config.toml
n_layer = 15
head_dim = 32
init_std_up = 0.0943
optimizer = "adam_variant"
lr = 0.00556
lr_head = 0.0105
warmup_steps = 273
decay_fraction = 1.0
train_tokens = 125700000
steps = 3837
Each number is 128 + 32 x the weight over its row's rms, rounded and kept within 0 to 255. Layers, rows and columns count from 0. The size above them is the row's rms in percent of the matrix's.

# layer 2 MLP down, 64x384, rms 0.167, rows 0-48, columns 0-63
size [ 94  93  97 113  99  91 101  91 100  88  99 119 106  91 100  98  91 106 110 103  99 104  92 110  87  96 106 103  90 102  94  96 104 101  89 112  95  90  95 102 100 100 107  93  92  92  94  95 115]
[[168 142 163 106  88 113  89 146 112 113 130 105 126 128  90  76  95  69  74 115 132 107 113 128  81 138 172 187 144 160 204 161  97 151  84 111 130  36 120 126 139 115  99 115  99 113 179 100 106 128 153 208  77  98 181 159 113 138 140 165 103 101  98 150]
 [ 69 162 190  97 161 131 127  91 126 151 148 122 126 143  78 154 147  82 108 157 174  95  88  88 166 127 112  65 119 120  76 142  65 130 162 175 127 154 187 172 178 144 113  68 166  94  89 119 104 118 174 178  99 122  94 147 128 155 143 102 127  98 126 139]
 [108 160  76 127 146 167 139 192  65  95 109 174  90 190 118 126 148  90  74  67 129 110 140  97  60 128  89 120  97 123  88 117 137 115 127  94 161 140 123 118  56 125 128 173 110 125  91 140 163 135 121 184 158 177 133  92 144 113  92 167  92 154  92  99]
 [106 221 132 126 142 113  88 121  67 104 126  65  79 123 189 160  70 129 128  83 174  86 118 143 100 149 194 187  71 106 200 162 116 147 104 116 113  97 156 167  31 153  97 158 146 190 137 145  82 117  64 118 131  93 145 201 136 127  74 138 126 120  71  85]
 [161 116 126 141 102 198 149 138 104 153 133 147 111 139 173 131  83 171 140 121 109 163 139  88 170 119 106 156 117 103 155  89 112 150  93  76 130  42 156 204 170 142 111 160 115 137 129  89 119 115 115  59 168  79 146 103 111 153 116 121 142 141 154 148]
 [118  43 160 106 141  70  93 108 158 136 123  59 131 144 159 148 155 148 131 126 125 128 139 139 117 169 133 108 164 156 115  69 123 131 145  78 158 128 141  44 155 139 210 152 178 110 117 155 171 126 171 169 129 118  44 110 123 182 143 140 147 143  78 104]
 [111 181 190 124  58 136 132 146 144 121 116  84  94 141 193  80 140 156  96  97 210 119 121  81 110  87 167 164  72  82  69 135 104 103 155 157 119  83  86  88 113 105 105 170 180 128 156  94 134 185 152 127 136 153 125  72 126 123 158 123 132 161  42 123]
 [103  92  93  99 159 166  71 128 112 141 114 190 165  86 136 119  88 161 131 106  99 172 154 136 155 108  94  91 135  99 151 164 119 146 139 213  64  94 110 128  76  92 104 181  74 146 159 116 138  77 149 137 112  85 118 113 153 187 160 104 147 148 133  83]
 [ 82 201 159 103 129  97 136 106 155 122 123 151 113 129  76 140 149 128 143  39 153 186 105 139 106 179 100  99 168 148  60 115  78 105  96 176 149 111 115  41 106  91 141 147 124 146  75 165 116  66 127 152 152 134  68 116 162 161 109  84 130 156 147 143]
 [124 102 125 150  99 130  77 196 161 114  80  95 148 153 108 134 146 177 105 100  55 130  74  96 112  82 190 105 125 139 124 117 127 183 112 141 101 176 153 108 118 169  96  68  99 146 125 122  74 148 175 148 116 113 118 119 133 164 167  97 113 170 125 129]
 [196 143 143 121 110  73 116 168 116  70 106 130 149  92 141   6 134 135 142 129  96 131 127 102  94 129  64 123 115  59 125 172 111 132 139 129 107 109 137 103  95  84 116 142 140 112 127 119 122 109 108 163 195 167 133  52 130 123 120 132 211 150 175 136]
 [157 174 137  69 102 102 171  64  97 102 204 132  99  74 153 146  64 169  63 121 123 123 123 105 206  99 110  87 109 113 102 132 133 133 112 122 110 112 162 131 143 125  98 150 121 134 126 143 119 108 138 149  88  91 119 156 117  98 123 109 130  87 113 147]
 [119 111 166 151 170  99 158 161  88 109 131 125 109 124 167 106 172  52  88 142 188 119 107 131 144  92 119 133 107 149 128  80 111  88 185 116 135 168 119 131 100  92 155  69 127 101 149  69 133 182  90 116 154 170 149  61 129  61  98  57 192 134 121 123]
 [140 158  39 145 141 118 140 135 182  63  99 150 153 116 152 108 114 124  96 156 184 146  90 107 101 178 168 144 121 154 117 171  61 200 113  90 154 146 107  97 196 119 177 124 148 108 128 161 107 144 141 128 134 174 130 109  84  93 154 111 103 128 143 137]
 [164 206 104 141 148 123 111 133 177 115 110 115 134 119  77 110 120 106 180 122 117 138  64 154  88 145 121  88  62 143 143 116 141  75 143 139 158 146 158 118 159  92 148  84 122 102 172  71 146  90 179 217  87 172 138 146 101 123 151 140 126 164 136 139]
 [125 146 187 130 119 112 101 203  86 116 121 123 124 116  61 136 121 120 158 204 133 173 136 118  96  99 176 184 127 115 165 148 162  87  99 125  97 140 209 146 171 201 104 134 136 155 122 121 138 139  83 111 143  95 156  92 127 122 163  99 134 154 188 155]
 [121 150  87 134 147 163 149 101 140 164 132 150 141 141 102 139 134 134 110 120 121 130 160 191 118 137 149 184 101 184 208 107 101 106 121 135 117 158 112 127 145 137 194  72  96 154 159 111 147  98 163 126 137 137 173 136 150 152  91 160 183  85 143 132]
 [218 100 152 162  67 141 112 108 136 155 130 132 106 129 125  63 158 141 140 104  78 121 137 166 133  58 115  65 156 164  94  91 111 120 151 113 140 110 107 120 136 100 127  64  96  92  99 172 168 102 158 160 143 155 121  85 124 160 106 121 155 141 123 101]
 [139 164  75 144 157  94 117 113 112 115 124 168 153 151 148 112 127  82 118 199 113 108  59 118 122 159 116 149 151 133 146 129 147  90 143  75 102 129 132 119 146 181 160  82 137 129  68 143 116 167 104  81 111  92 188 101 124  71  96 126 115 134 126 151]
 [ 77 132 122  97 110 168 139  93 183 159  65 103 146 136 147 115 168 164 150 180 122 119  89 107 146 100  95 160 119 122 145 101 146 112 104 126 184 143  83 156 146 111 129 153 132 123 144 117 170  99 165  96 111 118 154 170 153 113 125 125 185 139 114 127]
 [122 139 140 141 140 119 156 156 146 138  91  96 123 127 181 146 124  69 125  84 101 118 156 136 127  72 124 101  90 144 166 217  92  83 119 159 115 155 111 135 160 161 119  99 102 142 190 139 139 196 109  74  91 147  88  91 168 122 185 129 208  85 137 133]
 [154 181 122 187  91 169 155 141  79 140 152 187 112 147 147  81 147 189 179 157 122 144 123 125  74  89  79 157  61  89 113 167 154 166 120 128 144  93 128  81  74 152 136 165  91 107 145 106 102 187 152 106 151 175 164  79 102  87 110 181 136 125  56 191]
 [122 113 162 162 174 137 176 132  82 120 132 134  65 135 172 127 128 151 129 152  54  98 133 160 143  63  85 118 121 155 137 145 138  92  88 176 128  94 144 142  71 132 102 143 101  98 157 101 176 137 111 138  66  47 141 188 105 132  90 122 126 133 127 131]
 [133 130 107 118 152 125 127 109 128 137 129 128 122 122 153 173 153  69 143 150 146 148 122 119 169 175 159 171 120 108  69 118 112 142 154 131 112 186  70 107 104 155 113 105  94  89 124 179 137 209 142  66 121 148  86  48 141 150 123  91 132 111 140 114]
 [140 153 123 109 139 167  96 119 149 105 181 105 110 126 156  91 133 104 110 106 141  93  96 101 119 170 100 115 128  97  90 115 142 118 136 143 112  92  90 133 169  56  32  70 129 118 187  77 103  41 191 107 113 118 181  75 186 108 119 164 127  91  88  79]
 [130 101 124 149 124 171  99 151 130 120 122 146 120 107 136 115  62 126 113 105 134 142  97 165 177  98 183 123 194 186  97 158 139  82  54 149  94 143 126 133 178 121 163 134 130 128 127  70 148  90  97 154 174 115 197 170 111 156 131 105 152  91 142 149]
 [146  92 138 134 132 134 178 106 158  91 197 139 145 129  99 172 125  72 117 163 173 151  90 103 107 119 146 162 114  92 102 117 146 136 129 125  65 126 139 111 135 138  85  93 126 144  92 177 150 190 128 100 155 116 136 130 127 126 132 175  96 117 140 113]
 [139  99  55 108 166 130 155 139 138 120 112 117 121 120 156  98  76 184 114 165 141  97 164  90 106 166 100 124 151 131 119 103 174 139 120  75 110 151 110 121  85 147 125 141 182 125 132 154 118  88 104 108  75 100 209  61 100 114 150 194 119 116 120  77]
 [194  72 132 179 142  73  45  92 143 102 174 181 117 102 127 106 186 137 108 134 130 174 106 109  80 151 143 141 155 130 109 118 165 101 108 113 120 177 107 161 110  81 120 154 180 149  77  94 142 103 146 147 165  98 107 100  93  88 129 174 109 151 146 151]
 [ 78  81 135 131 109 171 148 106  79 132 136 121 128 142 152 101 165  99 152  76 128 177  92  68 103 135 118  75 119 147 158 200 172 145 146 204 156  52 201 157  78 135 128  86  73 124 233  96 194  79 129 113 105 151 193 127 122 113 119 148 121 149 112 119]
 [ 74 148 164 120 203 154  73 147 111 127  90 142 115 159 127 142  94 116 155 123 178  76 145 175 107 184 188  85  69 146 180  80 109 140 146 195 155 136 163 161  79 120 149 129 150 115 196 147 177  99 147 166 119 120  85 164 146 117 102 125 140 144 172 118]
 [146 115 185 158 130 170 154 166  77 138 131 149 131 128 117 143 100 121 195 129  69 101 141 138 154 104 135 178 162 152 180 118 114 168 164 117 156 109 101  91 123 139 161 120 115 153  56 103 151 150 132 134 109  89 158 174 154 140 115 172 115 111 121 145]
 [149 140 177 148 121 110  96 155 161  97 144 134 129 151 103 113 136 174  99 165 100 156 187 152 185 149 132 121 119 125  76 125 139 145 164 143 154 139  66 103  79  97 121 141 118  78 179 149  99 136 149 128 116 130 177 130 116 159 150 110 136 131 111 159]
 [ 95 141  98 113 158 153 123  57 142 108 126 127 135 133  96 191 102 113 159 119 124 173  65 110 153 127 140 131 146 128  95 140 166 140 192 138 115 113  86 182 125 110 117 125 149 118  58 162 121 145 108 143 103  98 114 136 186 118  66  98 137 150 137 105]
 [152 104 135 162 112  77 123 164 124 141 154  99  84 148 104 136 128 111 132 138  74 199 129 161 129 115  71 208  87 207 140 160 181 180 121  67 145 125 212 145 152 149  70 124 148 118 140 167 131 146 140 181 141 168 101 125 146 105 167 202 136 139 136 128]
 [159 161 106 115 178  54 162 116 135  89 125 108 101 131  83 116 159 135  99 166 125 147 110 145 134 158 116 117 223 165 173 154 108 113 139  94 167 127  65 164 159 120 180 164 128 118 138  95 114 116 112 152 144 187 100 149 167 151 165 162 186  56  88  84]
 [130 131 134  91  92 106 132 146  86 183  51 123  77 129 158 106 138 102 206  91 116 106 211 157  99  71 138 126  64 169 122 137  69 128 122 174 150 112 162  74 148 104  82 145 102 138 226 130  81  82 149 147 126  78 141 181 106 104  72  71 127  57 152 160]
 [103  89 120 169 114 200  86 154 134 110 134 129 110 129 121 141 116 163  87 121 102 117 110 141 134  96 143 115 150 108 179 116 103 142 123 154 146 133 128 113 116 221 127 146 150 178 144 123  75 110 154 116 121 102 165 207 159 113 131  78 120  99 107 113]
 [113 139  30 146 144  99 132 142 149 114 150 158 113 119  76 148 112  97 129 107 146 126 125 127 116 119 100  89  87  79 138 128 107  98  76 208 112  95 174  98 129  80 127  64 169 138 154 130  74  73 155 119  87 133 144  99 116  64  66 162 127  89  75 109]
 [191  79  92 102 184 101 131  75 159 139  94  89  98  76 118 170 220  85 106 173 166 115 140 132  93  89  98  86 153 155 127 132 109 115 183  58 130 145  45 143 176 124 147  88 170 100 135 118  96 122 144 130 140 204  93 176 179 108 185 148  74 167  52 145]
 [127 133 108 108 106 106 128 162  83  76 140  94 107  69  94  97 127 142 158 147 100  98 116 117 150  74 143 178  73  77 131 114 138  65  94  94 104 145 169  98 157 108  93 117 101 135 124  97 153 160 121  78 101 107  74 172 122  43 109 105  43 130 107 128]
 [ 53 143 148 155 125 123 128 101 139 136 145 125 152 122 116 135 175 126 118 120 153 128  89 121 134 150 113  60 134 153  76  87 156 120 174  80 104  97 112 113 102 113 120 143 142 124 108 110 112 163 131 139  91 122 211  77 184 166 133 148 136 158 102 199]
 [115 165 101 131 121 125 111 122 182 162  56  62 103 124  94 189 158 116  54 169 150  90 151  86 122 108  94 103 149 118  77 123 110 166  88 138 118 148  72 169  78 118 113 171 173 170  85 140  91 162 115 153 138 157 118 140 134 183 132 123 157 150 136 108]
 [102 249 127 110 105  69 162 151 134 146  88 162 130 163  92 130 131 117  94  87 181 103  96 102 117 106 139 125  86 130 152 133 104  97 105  93 160 142  86  24 146 100 104 128  96 122 142  76 141 100 148 186 155 101 168 118 124 145 116  56 153 113 174 137]
 [134 170  79 153 140 146  86 116  83  88 124 166 150 180 117 120  92 127 151 125 168 143  98 120 102 128 180 126 110 119 115  91 157 103 144 190 151 134 140 100  93 132 165  83  89 155 100 187 176 174 171  84 184 143  80 121 182 133 118 143 156 133 172 150]
 [160 154 154 129 111  76 109 104 243  87 151 111  90 120  95 108 153 101 162  67 120  98 151  46 155 105 151 104  63 137 170 114 148 178 131 141 144 100 128  85  62  47 136 159 145 123 137 113 145 137 154 106 120 124 131 137 121 111  78 132 130  96 125 110]
 [ 84 134 115 157 109  93 184 166 138 104 130 106 127 131 157  75  55 188 101 139  93 131  60 109 158 120 131 107  77 151 119 125 175 116  73  77 137 142 137  73 115 135  84 105 131 123  88 142 162 129 106 143 138 153 203 128  69 116 132 162 164 134 137 105]
 [165 113 146 187 165  97 160  77 209 175 130 135 128 139 108 149 190 150 163 132 109 136  94 128 111  95  83 181 134 166 182 162 164 112  93  79  95 105 101 114 164 183 133 107 205  96 107  79 121 104 124  72 130 106 166 162 141 112 106 170 116 136 162  85]
 [ 63  29 143 119 165 176  81 158  92 158 123  97 120 126 140 132 102  85 130 139 134 117 113 173 136 112 101 124 140 142 141 129 147  62 192 140 154  65 134 138 122 167 142  99 129 146 132 151 102  95 133  84 122 128 124 138 186 172  75 111 157 157 172 157]]